config.yaml
num_attention_heads: 6
bias: "none"
warmup_steps: 389
Each number is 500 + 40 x the weight over its row's rms, rounded and kept within 0 to 999. Layers, rows and columns count from 0. Numbers have three digits each. The size before them is the row's rms in percent of the matrix's.

# v: layer 2 attention value, 384x384, rms 0.0382, rows 246-281, columns 0-63
# o: layer 2 attention output (transposed), 384x384, rms 0.0376, rows 246-281, columns 0-63
# q: layer 2 attention query, 384x384, rms 0.0477, rows 256-319, columns 0-63
# k: layer 2 attention key, 384x384, rms 0.044, rows 256-319, columns 0-63
v246 088:472527579466475496517468543556559441422498514481490538530533483445501471422500471476459509564478514492526506522474486504474518515458505473450503601534512484534519481447530541544520522539512447
o246 093:433489412500521458456561502501516477488497579509494510455514521497494468544494554537499497479519563497503500465505508465502565568515596489458533400533474498509458523528422494464523464543433496
v247 079:449512444509460528475518600523503506490473517470508549497498532432539528505553467521488481453460531472496527518443552549535483484436511467453569509476528505452448512530555537504490547593465412
o247 089:515483495534566475534432541437554463483481528493518545521495564557489561492547524450513501516502492519441485535582549446510518503449513489493500527501477512496468485502482550505487445535503488
v248 088:465531552485528559496450474518542535568619563583524485554415504493510518546572555474515529490465437516515462510459451522531491454449516528462628464562457497488544524478452536459490535465485610
o248 093:503539499510464521413551536514502474585500521522450448455513481448514412484513594569448466521517595492510495450465470417488490474499567495543532467551495450479478484512491527470550570490440483
v249 082:520458598541498527470535475524541516448475510523463432481551466457486469543457488435482518555531409597500473462520511473479538470574480574574485519527457526529509495451497486399520521439520506
o249 091:487488488473482482488517426508410491478471467540511477523530454485491443467535492533501487489514484478537492468440508543526582542589493531466470484496529496531526496550457536503448522479560537
v250 083:572465487419537541488561501443484541423478448534464490459527513600526515519462409481474497475431508437535507453545498496513502520486512479521526498487527537503444500484469537522393506532552484
o250 085:485567525518497485471461542442585506578490544494566421485520487520509528518507478525546474488509492534494571500573535426524477547422481448484516513462496511492456470547511408512518468493529455
v251 084:524485466568538470541574453505459461537462552514495530521501556525524478495475502488472476486522503446531522484493588522510525449500565522570522568464548465498528534524505461536498518571439437
o251 094:540549561497491521495468524430530521531514477460591449555500563514475537470542499465558487476448465520484525569569511469474470445443487367488510525516511552469514448503473393592509455471496505
v252 095:518521482519515468462528511530612564501485549484478477496519497530530489431489552460489450542504451507478549452455528527457453462498528494530535448462510433528499505554463440536422465571429548
o252 096:487537499469463557494473466482463558537523460451532451498472582423464552484457544584533529440474544458466472542469500480512376436488447471581495498514498500457529496483490479559522557471541495
v253 083:523415540505559448456577501523561588455483515557495450383517457479510559465498472519513546559534466550467511481503548514514512422570493507561487495479452445517542532486504492470529510549441527
o253 093:529535530493470534475479476521490507537544443525454428542506479453450493504510552580538467511504494521523503518482478530463488458535448549526486463497530536471538436556439505550517557447496530
v254 098:478507446527517538456535515473400494409418477556480460460541486522477460464535411521495472500540419500508474469582510477487528531558447576560438612499513501525529524479486468467442539472529465
o254 098:527510521522518451474486491506517495481417481539539399502539428530514488524470477502544497509500502560467521447490554462536602493478556459470507454518475510500479496536502524471470457448547507
v255 090:535399464460556549585390516500513489456545532557514509586449479440483460527487485541442553495417464502530441514537472467526499493529538542511652516557536567517483466492504526470427514487511521
o255 094:468519488528500467467562544552493407541461506541406521415554506472532386499585538470467503529563509469570483479460452454503526589458547457442456531492482457502508523505516541439566540478516509
q256 072:509510502530512493524496498438439458536455504492537475483540515575483577513455461476498521472414442554450495501481551427481473541525480446460386458502442471496499503490496537501471476516433470
k256 091:542501498513520450516559463538447530521491402526461459435469549534530524498408497536556468496559512542453444464539460532503471499492497540544483553560538522466500522529476568460497498404444469
q257 085:539484491528507528495517517517539489486469453509454476545516400480461493570495500517492511528511502454582502468505405501499461501496520514537516493538484545466596522520520486493452486496487502
k257 095:529503462489546488543549548437452484476468562451502501459509513509524521457481502454542481460427452555445463532521572459572565503513458522512516491498485551524458445552466470448470468545529464
q258 083:554515549534512446535522517502550473476548454497462522508480453506494465506517506492507534567539528456630509469503422477494434512462469498470529482527537572482592541492548508484454547514532497
k258 090:530523449459506542515496582542460527551500566435499513540521514482529432437526449442485493469492471536477469460558540460533555495492442485505527547474455437514459478496472524540489503466510476
q259 096:485490479500457499504480427529448509489542543524464559538471472437478498532496481560485512532540531509491531456497444504446493499417443570484492477520489568567564568500548495413552542478531553
k259 097:558476466492474507514544476512519536479493524490418548508469548493449409500576393430507510485556537459508503391505521581464545510507440548576526523447614495512545531468550569559509595528578461
q260 114:480525532514495560528534459436547471516538520507498531496543420488496510565493475498540469453456420481491490474489498472504540518473507497530487450530456546430543448491495423525462479474451564
k260 072:505526564493505445440522549514529485463509472513518508481518515494462498484533529546507532595553515469567573527541474543466518568470494494414487531468543474491480456471441429578489513533461490
q261 087:483480541465537554432525535445533496478526537505515478512576470535532604554523536477553431554384450442463490520472508481523507465506478462512395458515507597455463438422464478504434550539456509
k261 077:542485508541491456498520431516494497511527429498488504509505531486452498453503513478508487595541550486564554453481477587485548520574394442432511554464558459494524450469476433581555515471532472
q262 133:479482488469446443487476494546506537520546480531452565471410531446480510461511454533502527512563527511439529493477453530397444489515485543496471514429519433573507598542526552503510522510518517
k262 080:442500414506486518525524550414496489565436545484454519572511513521556476467562478496447440472457463501476402472499539478611487466473486568563526482468535462457455455508497510464479466478538511
q263 085:522456583518518541501441553475503533481437546477471469470518553530451549571421487474545566498481435581433487543506488515457518512552500488491499425518528512559465527502536538493536553515480474
k263 090:479502431533540493519514541455514475468493524490467500524488452531560486502509398478481503421447432470456423473453580474559506443479428517643483483523505497508455489521483520395473502483488542
q264 096:455542459521495520556551533499462484554502469432520501495508468583498449472525472545522515426538460457548503522537514492527523479523548514413494508520482461475515458551478483568517502480479497
k264 108:507409475531472504484465438544544544533428466473522502461423517522500513472446605489492517506546486510507473528525456543566506543568465534531539527591524385454475426490486506528479497489449528
q265 118:464614505554495540508541518460559472463417487484521490450560458506445482515501487405424515441519465524533510551479549504483584559511534444472486437559485472374542413506461472494472514486505528
k265 118:475513419489477535532517518515543486473503484511477511623541399462515466517571451493505481480485483465594490498511556475571518502478415489549492478517485545440487483489468477567497504541533484
q266 100:488590475524521467560515531454533411468417501491587519468440525495429528488498423461475492522449512466523536607504493498538560534538496455491507502466564509533522537509504471473446498481578533
k266 106:491596469454471488494596490476465533566498507482604521522498550508494484472517517470480453554530457533469441502489508521511508451481456523483515530537486508441496412545429500504479433517438422
q267 115:490434529457551468483474578475455501505533512531496454506476522547499566481471485534466516554482447469544537463500467473477498449464530505470522462565505509542438499559522516536535546519515441
k267 087:551515520531512520507476494543481549534443502531527510517505503434486483511478530440554537483496490493423530376517529561501430473556505473525498494487508423493466545466488566545506556495537561
q268 115:436487503492525461611527549432429385528529549456524500559521559488542521476530419482429540471462557478530567514546561439510502460488591484438580510516557499467447478435497442498484471507538442
k268 110:512506538496508527452571457486510528580477469499538456546476542502490429502438510531487520536505509563461511489494515586451453512517502533500464542513510478474454419508469517539500477461440554
q269 092:460510473549452475477452501490494488431450466511461530504550447452466444467535404465481471489531526418579545475433539492469425501572479507481486502478532452449565492513509546434476492579530456
k269 097:428493447486512551565485528594528541497542505513513511528531530504547508453511530483493457505495502523395500474561483491518529515538544462469537480494533497538508505489468511434469497562486453
q270 102:464539470476497482542465494493536450480478460438440563512529486498551469479546480495451490479518517475545470518460560517537435494504512456472528491537526485488512436463436512554487469509495498
k270 110:476485531519473493525486497405483476546522541485545458470481548475522477559422481509518479522449470519430474475531473518504498449492508518456481524485489498543510452529463458497406489385519530
q271 118:509496490469475458453504584471488534537528481496516514534482500492503532439483505527526452505514473476492499459536503438480449453526543546504482513474511514538492475530477460468513536605533416
k271 102:571536533583500500515506511533521502543401504501486578496453554511465535581475495517527543537500481552444534456470518531465438460537467497537505534428542424462501536515476545569483553472490511
q272 089:437446471546535532504431499528535500446465524529488455530459465497490441490491493544539502477474480473458488499578496419471498497504529500526425526479434507528512447489532452500458521518416513
k272 087:531515546568521531515489582444454535546501499477518521481548494511549556564466475504501480508442426511564540474488561526523442463471493542444549473524486519548500486502553496458453535482473453
q273 087:498476473491464407503577498516512502535491483486455509460449532537434551479595468531480465489586581469502486511496447538518470442502536514451508548509583467576509543560534488506473514456527430
k273 078:498548476518564509550464451486502534462492524524493482594481460465525431484580459462481528382462482515470532426474469445484479530545468421552468552435491527513530532458475523511482503463497540
q274 096:490492477454467428447507530560531510515508534511459485465458566463444538447539506537443513506538555532475560503450453564484482513502617506434545486461531443562508549509561511472540498525504459
k274 098:495475536533489542493486484502531520480506483502447537538483504496493452524554424434463493558522567437498545433476494522489482437529439431551512464475519455504561598477507546531539523489552525
q275 069:504572495493462425495556477525441487538494477456508568518535540481482494481581468452450527553606553463584506518462495515535484488461514524425569547488515401429466520552489505523508479379490484
k275 134:529486558448472509463533527475491514454534425541440506439537479526496546558474502516490472527567546508546530551449478535453356469456582476477478476484517532534563568440544511514504510520518507
q276 092:542451563477455431501506529534571509456494461479475433455459536479442413544434545510513532508517504514474562532445451519392514522486528538486477488460463548525525475477460527503538536564483490
k276 119:492505495545534511520478464486515515492495489481428563527436491522536487474473474455481563523506558468438506413461497540536476493562412463574475512546512446511486563481537492501528562508572522
q277 110:501493553505503445427469538504509464481488471527430513493489524522450535520435481503502514534521564521509534452455446544426433466490530523442490511469470467588588536491535537464516501498516505
k277 128:527501500451428507497533535484522473459534493496412528501497485550497487491564452462443508469477507496444505466445523521481419420525517470515500449471528496538559606442571560460481514508563469
q278 100:460493439497523454511543514455490502488519515440516520561538472468504468507583532519530411440495482410549471549498529457538497539567519491480511516495470506480505437495488527512497505459438472
k278 149:492518507542559493519464464470493553569481520493649482517519490493506496509497580503521474475452439547477482570530507451568533560479495479458494460541489500442438397533448402520462456498414488
q279 116:462520514564512544478480492464461506466513534475515502546564479461536518520573520466461498476515501507482511526506533510551524516459496478478516443528517499437483437477445518459446480429487477
k279 132:487546473560569445506560446419488507558499478487544449516488461528482511502515481558477440486480509515578443509556534490524568539477466478528491551458515495416482441562505470600550477444438495
q280 078:523463511490496496527493459601443522432531560503495550510416528564548505457572461606492546556513546506536470532466464475513456448472477564542487535499523443514523539566601516499486565475449510
k280 114:528471566403530512474484502536471500511503492472479503428490502479451544484446503571532519545486549525457494505541463515510471524460586587464447538452476483535483563500501503423550514539506444
q281 086:506487526511493485463448388497363468499533483541548467517452538579497509522476499495550502529490501516481446530449438478505527446540388492505487537468463532507540543552509482567459453444508561
k281 120:483510494449476497485467587431476470435520477455487503509486475527534593493572492480487504508475518534541530518481517525481467504477551506429501492491437514493514554462503593494503543516556395
q282 104:486535442470434518526557522587502489516552513471440515504536405510495472444599459603479424419529513526482560490529528493518405549475511530495440520501464429486491476473466546454524497524518469
k282 098:569496427538514500533467463531543496480460467511530501538457519546505628468483540468563535493532496485553471490562432559468536508488465476515524495506536450486554551494517413515470521527529575
q283 091:493459540452518470550523493591459513530512535486543505506437526545446492529479503510511524597479509535552594535548467499540499500442537397499507457491541503544475496507510429528553468530526459
k283 097:528500493527441554506434540551585522478431470515479497507488473450474474534398531482507501467556515486551527501498518526491488500592425551563463500549439452529509497513484530516574519520476506
q284 083:521522520548505482440477517540558521475476468553477489502505542486436578480454533477548498460515451481496577481514496549492523553474604468471506494545455492506506466466545419494541545485515490
k284 103:522444462569518527486458482560493536501514504494509477533496472549486523493500580504472441525530526534556482522511509443496456539534509513543426498577533520441500479470473518584549519517550465
q285 095:462530482479446489450446476522572583406475499540470544478465526507479576450501485510483455518516522426475459517504507483470483505555436540525430502507534567530558453595465488530466525528488540
k285 104:521501542523518542492496490453435471451455475483504582476501526490416518547497487564518471486495531525439566499438487443577442557527567575479454519452485496485462524503493479425542492453529502
q286 104:517578502463513509586513553442530513448448546508559523472478481498482506534406542516471537503490483464499590487510501504448537525440620478513470446502536453505473454525474442521544518535484501
k286 104:539488450556532478526510529515524551514486512505540495536539515446465476412558548491453481452565485405498511493499476511511531563560423580460572516533524513510508442514458453459515521465408521
q287 090:524533496472466475550549539469537489475489498489532571432583524527543542475449533445556497441540546493508490461542508490462530534380484439488507471532476510393492543463452517492506477460535498
k287 105:434530496464501496489489530554541522453550478509452445518522494507469530487518519492446514520466432436505535560472458487536461423563581568468476536427538560508509526460523525464490547560520526
q288 085:569461481482484576529507451516529516440464506519434503591523445482465514464456514453454535486553572489535467459499511494519479520479551529469508470469458463488521454491439483450545475527453495
k288 093:539489543502470463479569600492469480451551503540481454468489512568532506521470522511550480446510460470447592527465494548460469519486548488568504466401528555536545483499521500428525479491450533
q289 096:477464484414500476580490517510527536541513495472471517480433544450524480509611403485523499585442495492484523483537562530486516541543486466471516485472475522463541492465508492522544506517545464
k289 109:540527549467567552472487469590545470557487549497470473508538507495429472492446473539503586537443503563361526520439527551490533443491494480573483500499504454505452465540501481460504462497512580
q290 086:519508541530449519476411530407569447509511498555465447456606537433429478544443552440534501429534535533468500481533450469488450505524461517454471512466528552483527460472484510458473453533449473
k290 109:494477469576535589427531517446468457453523467475453515502457446551576526552521436511507498422455448493560486523459519466519462529532515451552463468480542562427534504541544429507455550468498497
q291 115:493510505467489502423553508519517525523452492425473488467474499518480591497514509459470534415496437522449492561528482439543488494473453495518465485548503497458486514573522515448507488498563535
k291 095:476509459435521588543486504598562495495521520492415529533564511523511505432494493433498519486485453470533495517514587476522434428494506450453433465518520473464484572446456584534458577510499466
q292 092:559468500427537556501584525559537494540442516494554487456460495514471475546525565540501553463483528501443451549509582459504471482532472516489513468416531430517530544526485503479517563480485544
k292 106:563518502453513449502545479528460598562573538466528521532567519475574481476584446533534406455460546465531490531558507517536607527450488534479572451486457472511474497511428443489530481465485429
q293 118:428466500461548490472493546495535560467470523552445525436450530471438551496455503550533526535488505558473503450503467506459455502530478582524464546466539449587484552566501580491464514469475545
k293 094:513567477522493498505539480485433502452477551539515522503536483488558439470570416517559540455504491423478517415464480478474520474494390499510562466468461518571528476536544459435449521492543512
q294 095:528579449479516561474491496490573410502446599486448563515552517429441527498521469524470468493454451494470540561475548487457485534486486490524469540487433498524496446472474490495442468535493502
k294 095:525539437466514474485540539487459465504511473485517522502532483609468520453496468491456486561533484488489502502500551560548486437498464514492486475518539492452507474489459474537505462517560397
q295 103:498481459539452521473467504534452533473498505496508551476428514487512550518547472466514516524484534517523480541488534501535512452520420541553530515487485476508485539531503533510438552438464574
k295 125:508516530468532439517473578465491450539564529449527492478478542501555546437514485536480477578414561581557570510525521484550523530433520497427453560437482473508470540489517544483531478592543412
q296 099:520509517469540522486536573438551424503480470504444442575585512509473445522496529501455498494512474494482487498505572499455435452601497521483438510454518503575513494465464555507476491542543474
k296 103:484527413551477457514583486536440567497543469503524546431581445507588554483487462525567496463560529462498484485547495551548544532510483440501556473542491463536492483468540431507494469463497429
q297 105:432551403464484559487503484491528435562495542421513548539439529448445486436568424440435531473458462529490483465497523462546494498499499469436519517460517482468473457511487514471509417516613457
k297 103:537425498539507465497515482545510508565477518461474474520476520573506529529404480523455505508482487490515454438527566486541511523517437497552530442555494462477461386528427512607470492481477503
q298 109:501459440500508530464426483530452586376458446536462490484471525527533542551538486494561478509480497510494429473507468518504526495500418528616491501487508552540523576523533514467447575520514537
k298 088:452580524430469494525519492537450440418499481492511563565513531498513554501579459510535527449484516445472495490477505535571559487466494570503580528495496542537458503468553490505490517501549465
q299 121:428539438417524466490463521492541519499523498444453541536525466487489487468499521521633448469504480501440461481509515547441454482563451549535496522444432552522484548520417576494494485495547447
k299 089:453546467517492462533516445451482438491497523545497501476473552548534569460552478496496531452508479472426467534372503539520509437497477397456545467450512426503515491476533442498438495541541501
q300 102:512510543493582539516507471534530531479520460437489524475489503439447481547555476519487504509496479432400421509468489531494492496567471453485535604492462487502507512494521508483473513439486475
k300 095:499436496485524524510543527498498457495553522499443527503520470477493492556497462497593469553449536560523469539452542461539553521502485628495498495498471537543500477500493508396505458467506470
q301 093:458477524487518483498490501455552453453510497501475490503503527481514513508481497441483442440571490542516524512471536526439469555527576464503514399454559501432514514472468534577480567435524498
k301 110:500454429551508523469543487499529480535439560502524503443467496547529520473542479539491509559498448534469475543466480461606518516539426451497505449530496504498456432526556378485474445493420531
q302 105:444519522458513529585457444453478457519445529475563508551546500492480576516475510513472542438455502454521505497512538441484570577521508576465529438567459467469511479577481464510492520493533488
k302 116:477509510515543528486525514479456511585485548535529462498483536525511510466515514465420580528466455577474456508505539496581481489503487474452458488475561507471456486512456517524472467448494541
q303 096:465502510547441532432475536506549461450521438498493423490573492556514530497526485451440508473473474548513507557485482519450456480475446463510529545440547537502497541496476559530493513497503544
k303 092:513515451442494523460551545495534449451518466478475522445486536496511522497543452472543522512511480532548484519440503488479556490418537525491448490477494496473475550406563475482484501565481468
q304 100:529541491499548527448426515479536438486448573523512491509466582511497537461398532462481517463513469553484506496530455481479489448473506619481458589482480499466491490477557495515462500528569486
k304 102:500479431463530508490569543539442583493527503515441527405579488543545543422466529442474529488488415423512440473543457557456459476504494511582429511568533535504522532514547535472480485446480468
q305 091:480462490452516456531469535528424526490629506494545565536444500438552457536442423565541508535558514499527545454487463514440490435482538514553594445490445537517491539541477492434479540494545452
k305 096:465502538534531469417439491475526531528422543535451451535484497488448536486458519552537541465510484582435537485426525490471493545545501577478539545510544492502450506560541505532533518527492505
q306 114:543456458502528449447503622482481523469533527517474573463458534484473493521516511536560501603504482505515412489499465495488454442565481531507438610500539490512472529527539563515490520536496459
k306 102:526490503486510435496541537515469536477538470526428540499548437496499501455524456486513488458491510475468564513460498562478464462547488550456481468472484445575498569488557505482499573484618432
q307 105:475445467511486560443464464505573570470503538519390458510472490446486458542504433538576437416431471448451452505507502540410424487584453481519478504512400451540576485502550589477531558544450550
k307 097:462511494483511492531483532530463446466519497534459535460505461521493518477521524507548523463485508456436493536412503490523485492471521467436451421506525535435466495465543467484489514555557509
q308 100:403522453442530556420465436474522516492500446505477527551526522492496507525458442546547456434526487483480492437504557520503486510557552608465505498434503499561523516554541493490560526505514513
k308 102:532409561518530505502475533536465493443519550527490537408468522470509523520506466563535533447490522536437465521517468441466457478537497536479468515471501488567506496496511526502473512501498526
q309 089:471594508562518539532566517463565582546470482472531478454541416519452475508568561490525434473507470481484475524504546528521594575488564415475478429563419513409518441522409504472472535443484493
k309 123:529560421502474520537482508487557486507489493508584496619493428483488490465549509459491508486497486458565504533506518480508536497463457473520586508512508505477492465491485448525507509534509530
q310 136:512559509552514488533514454493503502512504482476528511507495430539482441481520478478484528500544501445558521537471487506503597551480497546514555486504506482394526457481466457535465490443493523
k310 098:503547526523514465492488465447511461503453439481573483458458564488464528463416579600479464530567547567536463585550487547539511562436502533479521560482451427478492504549452500473558410510377480
q311 096:469510462466489458490500424520500595480464474515471490485407548531476480447566512445484550536444516545480491511487506522554561547493476549471540581462533481510515517507565564553488502457511505
k311 096:502505423464454553523517529547462446434510469490529480506603527463516460455505380538456473522526490463519524492528493436453518513458540413484556410525486540502471460452471486514544467539534425
q312 107:562474450448534488463486505540478544520498480469481490539459523468497495520509482503575468503487503496498477512516477537545466447547405563569463571475500449530562584497546498475539523535525484
k312 120:504484509505486549524458529542492412473528534509448538472507523508532559498478520532535538478503501504470528506501482472518464449463494511512436514516515515496488498517487543486463573546553448
q313 091:542497535494473543522640468490524574566467494503503483538486476411437430585537455458512468485497472462512537534530455553540521527530471526419541473539433471482580496470527512452589534551502534
k313 096:500489466446514521549522522470426474420522467513479549535464470525527488497576490511524466478524492427531515531523540501449487532523432511466540437562546475476445495502443570459412490497504493
q314 101:515511499451554401452510499493566493485488529513514520403438495532483543432508591523515529610459525516476496539495469520536548470458512571489434595491569512563459534544459498549475442474495533
k314 095:539502488443532518512495464559478527564510463487549475465555555432479479493513448460435552525502552459437483458557397478501544491508487484524500489472500474499497530509505570485473435432502488
q315 092:547515478535416518456529476420620506454497465475466417490567530529430483565519486464487456463452484526510525483463465554518497513609515443430473522474507565505541449511497607492538458505436483
k315 096:469485488536503543564453516504526497498494474472538526482455420492497401470473491410521507415447386422517504517502511391483522486475529455535497429593548448499463435492497459442437474435507541
q316 106:508424436552498494448520516536549507473499468472512492484585472456564480558499521523584537494453528467518573479496465510486438451533534506505447541443444529575515519475500558465452557505425563
k316 099:494462474462530479593465531498471458427525482487516504461512523556528543473527511522510493516472530456498537479559455544547535545516479473474540450504487517562534510468563518458474533613568431
q317 100:479418529505464603431455398496436525452528455546484428495508482497523544495421532478516567483549507590515497487527431528475446487419496498500529465462487550491486475578483475512476455564482494
k317 097:463403477532516509487428505471512466445437543483404460494469486478496476550496499487503529449464516500560561456449520520437541535531493450558513538460513568422452529490591508493508497445573500
q318 108:591546499504545564553492493571472566467530539518451528523476414509523450469575519533523416450553500431487512586503531511535504486448475567573501491519476421511443505547462524384527571521552495
k318 102:485535544467536507546488531500463536495566462545527504483470519506525578463494481550542456545493515503433483478560512474533506479513463530455451513448470516469518557488489462510518489452481437
q319 095:533468511485523473520521549490515474432420492535486473476472442545431471516463520524556489473472495497505584534552463520486506535492609484478502425455473442526502478496496443482504504535445464
k319 090:520475496547470509481402441565490597471516510527553452529477483444510500454461510533504491444514540481468513452574506490479452526527456508548502460612455505523538475531458407563542438569495489
v256 104:459545471543437519500609450512523506449455480556473527477480415511509480495537589486512539516538515524494434471529409512425492488571516609569430546503529460539531506507519474554481436483507536
o256 103:484455526499509494544481475496487487532549505477537521482494504495533465449528446553535495545484496491533491487471447461562466446552491554505516614479492525588499551554510549490504466474508491
v257 098:465431424523499500473501490526434572590488537510509479516455492596505506521541552528484519505463446470489419495500493524482498440469479467587499511480484504527507470566498471522505494502503578
o257 104:490439515544546534422492440581473518505502521482528492533481466546534519467481489562484558553539534500484513526534511486531492459468477557571503589585407516517526489502552441485492506475539462
v258 096:480478527440517448453489493506479449537445524461497456517435465503490495494499513471487519447523574497516470506492471486491491452424548486532462513523410414473562539441464499550447477482470565
o258 096:535549477537529526494544519513495484486423452478500386481531550478429587528432530459486485450477517480491539478484530523492454493524505509539553493529485460558550483444501512501513515544511524
v259 102:476465550446542481477515510502520497466506417445550537470482491498540587436437533474511555483511466429485503541495548537501483487485521523364522507523490516459499498450557516500495529471531360
o259 093:514457580484480481564512478508456519454428507406490574511545494531538465523532557446499514503538475424444497529449488540443510539487557503461463465453517500505561462464538474488537477532501483
v260 091:517462502421497565586429484449484456445478508453488512555525506521453526568540490483516504422470522452496564508488573520514495529474485464480571491511510504450527486478513474462437537501545474
o260 097:499520469485473438534565569529496500440487499458474515521508443469525446542592470540467455508535492464520458419438519531455590530569591438461559430488550477446539503474469498537538532440474561
v261 098:492433521531464558480463508470549509565504444486516427511519482532533555415489559486453560408529490453488448562593524467504582537524526473493520464507563519508441466529497510526522442515496504
o261 102:532435510448486494421533445589577512466474533493469498484529536545523554498483462494507522468485416498522505421363491554490526469527499479545455566513522523456539455536461479525497495539545557
v262 091:528612543546483480533474496443526468431527447441492575459513505528453510533453483514568382492563554463479565493525451555432495518554516458522473508498480524406577502428496515476510507508503480
o262 098:564538519533492474583497502455585489464599469515420439416533520504411477543519519519551431450441520486491483469494464562461587534546509469490489495485579489428511499462478567548530522467486475
v263 104:493486513433509466470456553484471468574528520495494476513502557457480501468451520564500562593477490501517530468476481543567456483463522489530528572511498504514503488543549479477510554566536456
o263 089:494537557490515494466495519516437484462445524546522526537502504543466514556436550467468566555514517542458490470527545480433517540430580478520495376588486482424544408437523399462495473489522462
v264 090:582576549500454547483577515500513542519478511479505497451506454605519454504418456533577470553531522493516437473493455524497510536541461547474421568479562491444469500480504501526551502519517505
o264 099:493488596452456557549461556467585497512506482534434487492485565529488527468433565491552528479473501456443469521533518403493525478469486492539440468505531559541470440514491518492498436492571504
v265 094:485542550477459448441500553453475506542469519529478453488539480582460501451543498444560555504463546466510498509506473529488481462434442471415546530497477446524552505505445496533510480562493473
o265 096:590549452457521559453537542512499443467457590522537496511510518485529558470411510457504509543464575515533506426502465575426514523459585412505524436523462424517512422478514520510535425434470462
v266 098:391487468492500492570422461479488525475549594535510404472550476505516463510487442568492502463432507545499503508497481438501499503411487486579586473496477562489472498491516501494462518494428541
o266 103:460425433513537493415424475569555520505499472508565425504487469543548584516475454579451516525469532477514516508549484505511498494448464519580503551499443487441498497529512472480479565442448552
v267 097:478480430403548526528536502533495496519492498442488491491501528531462590516489513495484451460422489462493455529484557505468486516485493501503557425498466433457470487466543451470498558436522468
o267 097:473473474531541472489540500553543515466468463491489485501588478510474530537589433564449473480539488470447473468471529499465502573542512518513520463550520513471535502462512468543556528487502480
v268 104:530482477508506464518564504534565596482522500504512533422489482482433445478550444556487437532593468450516440453470448506501484481540541508573527482496485495487571494534499446504510468583458592
o268 101:488499513559529537458494459452420452543566476552516507539444478495452485459425501558492485535484509580520519512552475495499497505517444553528468502528411533533460453511509467451428527510478455
v269 093:499418417509506483553495445501510449361475478541517448531485464548538530503521506414524502519506463439499484506525512474471532496499475513478585444455515502540447494491509508500551468413512497
o269 102:554463471539485499534477456516473467486561518430622466500508466537494472467532463534484525488457499463443524575483495530466484480501529471504499535438485469498515544469481508463497529459513464
v270 097:525490471508499456521503585453526524557444469477456547449502493506534437509529554459558446477460577593528516475506560514497514433513524456530530517456477489430517494424452480461506499537527507
o270 105:514535440479499462574538561581524487480529518492483575519473472477487487480562508489495428472490499485542499432487575528519457528520554490477538457552524482460452522505507490571538501526514501
v271 102:395467549519534479577505540513527441445462501495517444515524489443437513527526557468484562507460507466517513521519506499417519468526605516545526474529453526519528485466458516448456546469522577
o271 100:517502452537447478520517528476522517478591496385478541542492540500481477541458473463503428480518446441572510543508463548509432481515555473424528516432559420495503491489539535578497539491496583
v272 103:547491516463575476493537472454504496393477489512512487577498477545522461503537467468503513520534572534471551521518517510492510522486486484490407533490561437526533518509458572516507435415500543
o272 110:569510539504500531562496468498552486483494497445559489458477459483521463435467503447515521479487505508488524539483439589545524495500425455446517608454484458521465520505474573502476469500538473
v273 116:490457561521528555504556511520552552522496483472515550546520503477499521477568549422494542481513499431516451553437445558487509489449531545504559524518496458466507501514567481546516576491506482
o273 117:475511492486495486533556505546470553488489451452470576571542537478527501445504480544479551480487474466499467520505522525462535496549467499493499466504480489524544519466553557455574456469500469
v274 088:453484497507560484536488514497519512497443496449477483496470570464418550469483491510497519510606470452539537486448441573491502469523522493539478564514432402511466524502492484502551559497481469
o274 095:485573528521506505538527535478507535477531477514477477507519517504469461523521489482453430459571473507471502488521517512514512501558560476430482450519550440474532522490540521596524475521477407
v275 098:456387487502505523532476543560522556539561501558533553494515487483484456482523472518459534507545439444482454500496484509549485519512469429545544479512469484552487490605480498492476486545507569
o275 097:500459551542529571420497451534398509502523483515599592577463452573526519503474464520493569532555497545558526532538440482508551446441519515500484514568448509499496476455529411483462519521477466
v276 099:522562487532486498555480494465502495462520439492485530491515563534536476464516445448549426503555505477519573537573530558475494545448479459459494491481506507526540534453497529460491456497530470
o276 105:542495475501481526577502437503561463469485519442514449506559454528528503472550551526545504468518558505415534496555484561460538521476520443492491528473516521558457490489537551521471505460514445
v277 096:598548506496486528503483527529509550509499544444519432463498566534427484447482415519488502502536559537488561539501477558493524532482523500561430564486443449470494544485437495493503499526514466
o277 103:469559496490488517526548550481606489513494480541444447490585558501493500518483551489477489420543496509452452479563510469492496512512495446502508486511522539550474436542518482529493445507560439
v278 101:476617444549465612450462448555472520534470473461538504527552504499432508457518498423494559462581493503550510528468492542548539464487455484534469512566542486471487520536493492541474501474517475
o278 100:474494476477458472527505535515494529474510504528497445503501542545563421455549439500503491528516511486502509402498532438545529479525533521554516509503511470466493537550517533489522436482435493
v279 099:494546495455472550474496523483536428546493530556520497517463492505419456510453457537435480441478511441551412524535477506476462500511511530487476521539530465533468495495514553478480497493503501
o279 100:572446521501531529434418531409493473480509487582505512536493527508470612517427521496547534523505508523462480527513519508503466536485500572551491469566558497542511402476499414537415502516519458
v280 103:558528448489434534517500508535493527451552510493482517558482504538456429532542485454494433472599467508559503460511477473528599522517427415492437530506538510535555508549483519538549457512498529
o280 104:568530540495464536542512516516473451465540495549471517468427499531565404455511534507515514487523461566526508476496445471526597476514475446517483500518471521460462442540448568565468478464431502
v281 096:490614527479423473517454454477501457566488521511515478485540461530427512461459502483531499477573551447496517504503425499527506513500511519461443609468484539528555473502461507479532526550517577
o281 097:545474580489435541437465516448544492498541486615481440504453564492483463474406532474517510523475495513516460467541526497488506498508485512532466424512532526535513323527468511512432509476493546